Weights of a small GPT-style language model, trained from scratch on English Wikipedia.
Size: width 128, 4 heads of 32 (1 for keys and values), MLP 512 SwiGLU, 4.13M parameters.
Architecture: RMSNorm before each block, rotary positions, no biases in attention or MLP, untied embeddings, capped logits.
Each number is 500 + 40 x the weight over its row's rms, rounded and kept within 0 to 999. Layers, rows and columns count from 0. Numbers have three digits each. The size before them is the row's rms in percent of the matrix's.

# layer 13 MLP down (transposed), 512x128, rms 0.27, rows 182-196, columns 0-63
103:472509525498521396447489488497485481473497530548462521524508498554519546474486481551552484505502502503490558470466467399458502426475498544459484498465440543402570598488515473496504529477459484
104:426496531477443487504495546503506558415430541519510529424535466584499496488544536482489477427505522538500424515484504496461478516498460484496526506531479552493467573553494571522538559494468534
102:422536504517495415564427533486489498492527510592502487461480508542446514501406518466474522499474477484531553499589486533565559450516430530506482549513471532482524477517516520498509534431441496
098:570456503450471519486494444558424480482486423540496563477500489547435555540551498499481488492478407558524553540493538493472470492468529501448521525490481418486475506503478536481563548471495519
094:565511579517502503535439491476487430433547497553582461509549486440518486491487444533521478498429428543546499482550509528497428511547546457503498466540509502528489500472492422519579631487537524
097:546535472469568474492474519492496531402534437529514507527493460559493488507476369439533505506462502508492446528520498482503459533476527506510592591514505519513492430509462491474445607413461440
098:479516514543412495487520520589486485561454485494516502439507413529546469491466533461478484494518511488534523547508478502587492510531485458490437519433546533449529554516517530473564508486494604
102:401541546471531546473456512529505474562488463533498504530500484507526501429600494499490495510554438563470593480495514478390535458525433415540531509501543473523547553519466494467497440526484490
104:508577541589448479487551524390485551484495446518454522539487517518497582460464490475525420485543477491472512476597508530483452472524507527443425475507507501526521438509511448534514533526503412
104:491485501458515543514557496528529607501478541452528439489413483489501529545455473534498544505507546530442460517444497530460523548504506487546474585541524508545488451501517551565563459509494569
096:533472501460470517591478597508481573533517433478501543476526524541548496564509541533577505475448510509484492480501484539500485505456436425515465574574530554586478501502481485564481534545540549
099:531493522475444450458539510458491488494520475474537501517505457506464573523576523578451430455475426496572477476483431474533445469510471441526483526442525518510521465528477587430528495480574438
094:534509528496507430457542517466458510530495511544548412516459585561410469528563479518428487518529510520452435507501559484505400499521504496441451502488480473500502452500526534539501520509493496
100:606476483545422495507505482524480466520569502424581501505516466505439557614527501584552442506492466516521500476475519536515493548528504474517496500464517490411408445503501407506489548460502499
100:498540508493490542513435500436551503502498470490540409460519451487537511553491502519475484489425556524561529546522496552525525495546526391559479477548465509477502442519576459548514499528521470
# layer 13 MLP gate, 512x128, rms 0.268, rows 183-196, columns 0-63
101:520571479446480464495506516489458462574542471469465525580530456447501508497434453491511513541491468564458513470532483495527570495512492532570504511507491443557513424525528474433449464413487427
101:486490457572558424505513563508565497430498521459491558445460532542516462450488544559598544527534485539506470513478522541425511482503517428539531521540450485505475534477495490494488489439529507
100:481563498505574506450565536486522462549480507484483468493422545515540477506565496522531497599521449525556488556496511540551507496509508473600502614416512511531461490542544440458507500495533472
097:504515487488573493542548424569556496464429483473499494460531478537541563459486496482498548476503511538441492532526583513443560483494529451538593499524582481508479389496510517532507524536471431
102:554480535535490507504499529502452448568424518489486542518522513525494502546527457530598547532470439522530528534504458519504508499512532504517468516518486542417577497476513501455505518480452558
102:601436538509505561493561476501483552486513547540454463463510498566514480472472544454519564457509545491540534450515516461479488482596450490477498544516571515510514586504484527477517519504441481
098:448510504584490476471408449470507472515492535536535510464430533521493531463538474449503523502493503478496564481490448469407462458490472411467472528497486482510555528507457452502529551580543590
107:486543499573521568519443511562480395517477518457465450505542565541442487533461542445449555517494530433556484487491493426436532481483438528413468534520474477468512468473527491500511460464470517
101:539518446521524511562505559510485522461470538533520517457443478519532596542522479491544537554482507472493495483513557514513489482524505556506491549464549473625557496432596496493540492558536445
098:446500451504487462464483430505476522504552497544547526476488592525531512502407488459539480545578502513499480427519505465449508493510429526523481544476572478553547502500509490530525493545535555
098:537483470493506527468530393478431492521543438478463537491478465568523479515523476499524478455559487474548571485513550487572493528460481517374444558480518488498524488532554469552430518491438482
101:507444540481548575472515475464513446510565475465531490532393486546527444553496486501524523505495495585570529536506511495470564524514512513458473491522542521483569522463531482586504473542452543
078:407452550510452480504545547511454478459484534486485482459488426452483495520499507571486520540514512453546475509477419515548509448545419553611529478441554487497493462533455463482451489438457494
105:552566458512512535554507461504540566525444549569415526525527509492502520566420458518458538529473458486535529479497532487507572466500534490535502553482458493542503511551520478549463462513515464
# layer 13 MLP up, 512x128, rms 0.263, rows 183-196, columns 0-63
103:477423435515526544509466499484417519441487512435511429483511519512451505534493467502453438523384544477479467599506495438481469446534485462496503484424468539443480511479516415482465499481483523
104:474483597472493518453584558451465500461464522464513416472494526532467509533457403512428509471463497473527448482503508581511484526482430499480545406493574483504468468462535529503501467517475523
105:539521489518560555561533462581538484428513502584443523555548497470584522552519503520484466467485470499490497502566482466522569510421483495518525557558418433535556488504489510430563518475487476
095:440516466532482536525541455499414490435533537515463473471522519523573526547542480576481551522531466497453468525470447498406463562452442504489504524473496527558485552458514477480478472511454506
103:455546504524511524503503506504497499509550498549515439401524511438445554442451481564528506535565484450522507489535492489514531536508547496459518491533488459477531582491411419570518464507466529
097:508518488504507520455466493576469557506521573503531455492476513522512556481483511513496461491530544489443541444533537536529457486481501470479501511429524562484493573544582488489534447494529493
106:481616472529565504536584498477574497490500521492479528505504491462509487529531553552471469436560463512465498480468458477497567494506454531563476484479505460524532506521447507436554461574433495
104:529493566476450501580425465490464496437458519496494525492461526549484494464509442572516568501490487535514449469500516505556542464468486442464510519514553440514494487567505482484472508524452530
106:549533435427491514533475476510513605523428443454511516504512528473469535520490432525480476564525523420547540508550593561528449535531574502511494532515498562446533457483554479546562503475448469
096:486447463533551535463456515544512461456512490475557451473523492488512470518508411558586516480488523551517536438480475420494498554507452474482491547460549536520487594431492504522488483454520479
097:527485525536440484508419523468489508473488514499536486521543457474498487508483516450469543446514436480510546477469464452516457452514489463530405509394516387574488394535495540522570470452524523
099:483531523458558459487470516504544547454470489450488619498509493479452467497520550481521483560538483467490530514517448533522482497474408451517543525416515515524467509462508504485468494569485454
086:514487498553538515499535502524493544494424508509463455506496517441470459404467472432480542543485478545556482511469516427510549519513519557493572510506488518542502536517516539567473450530489527
104:528516512591574544481468512510455460517536440485498482558538525373496556589536475506455366574573470483554439536463507524511432545501482508497554504579495504541523474495569523515531496499493530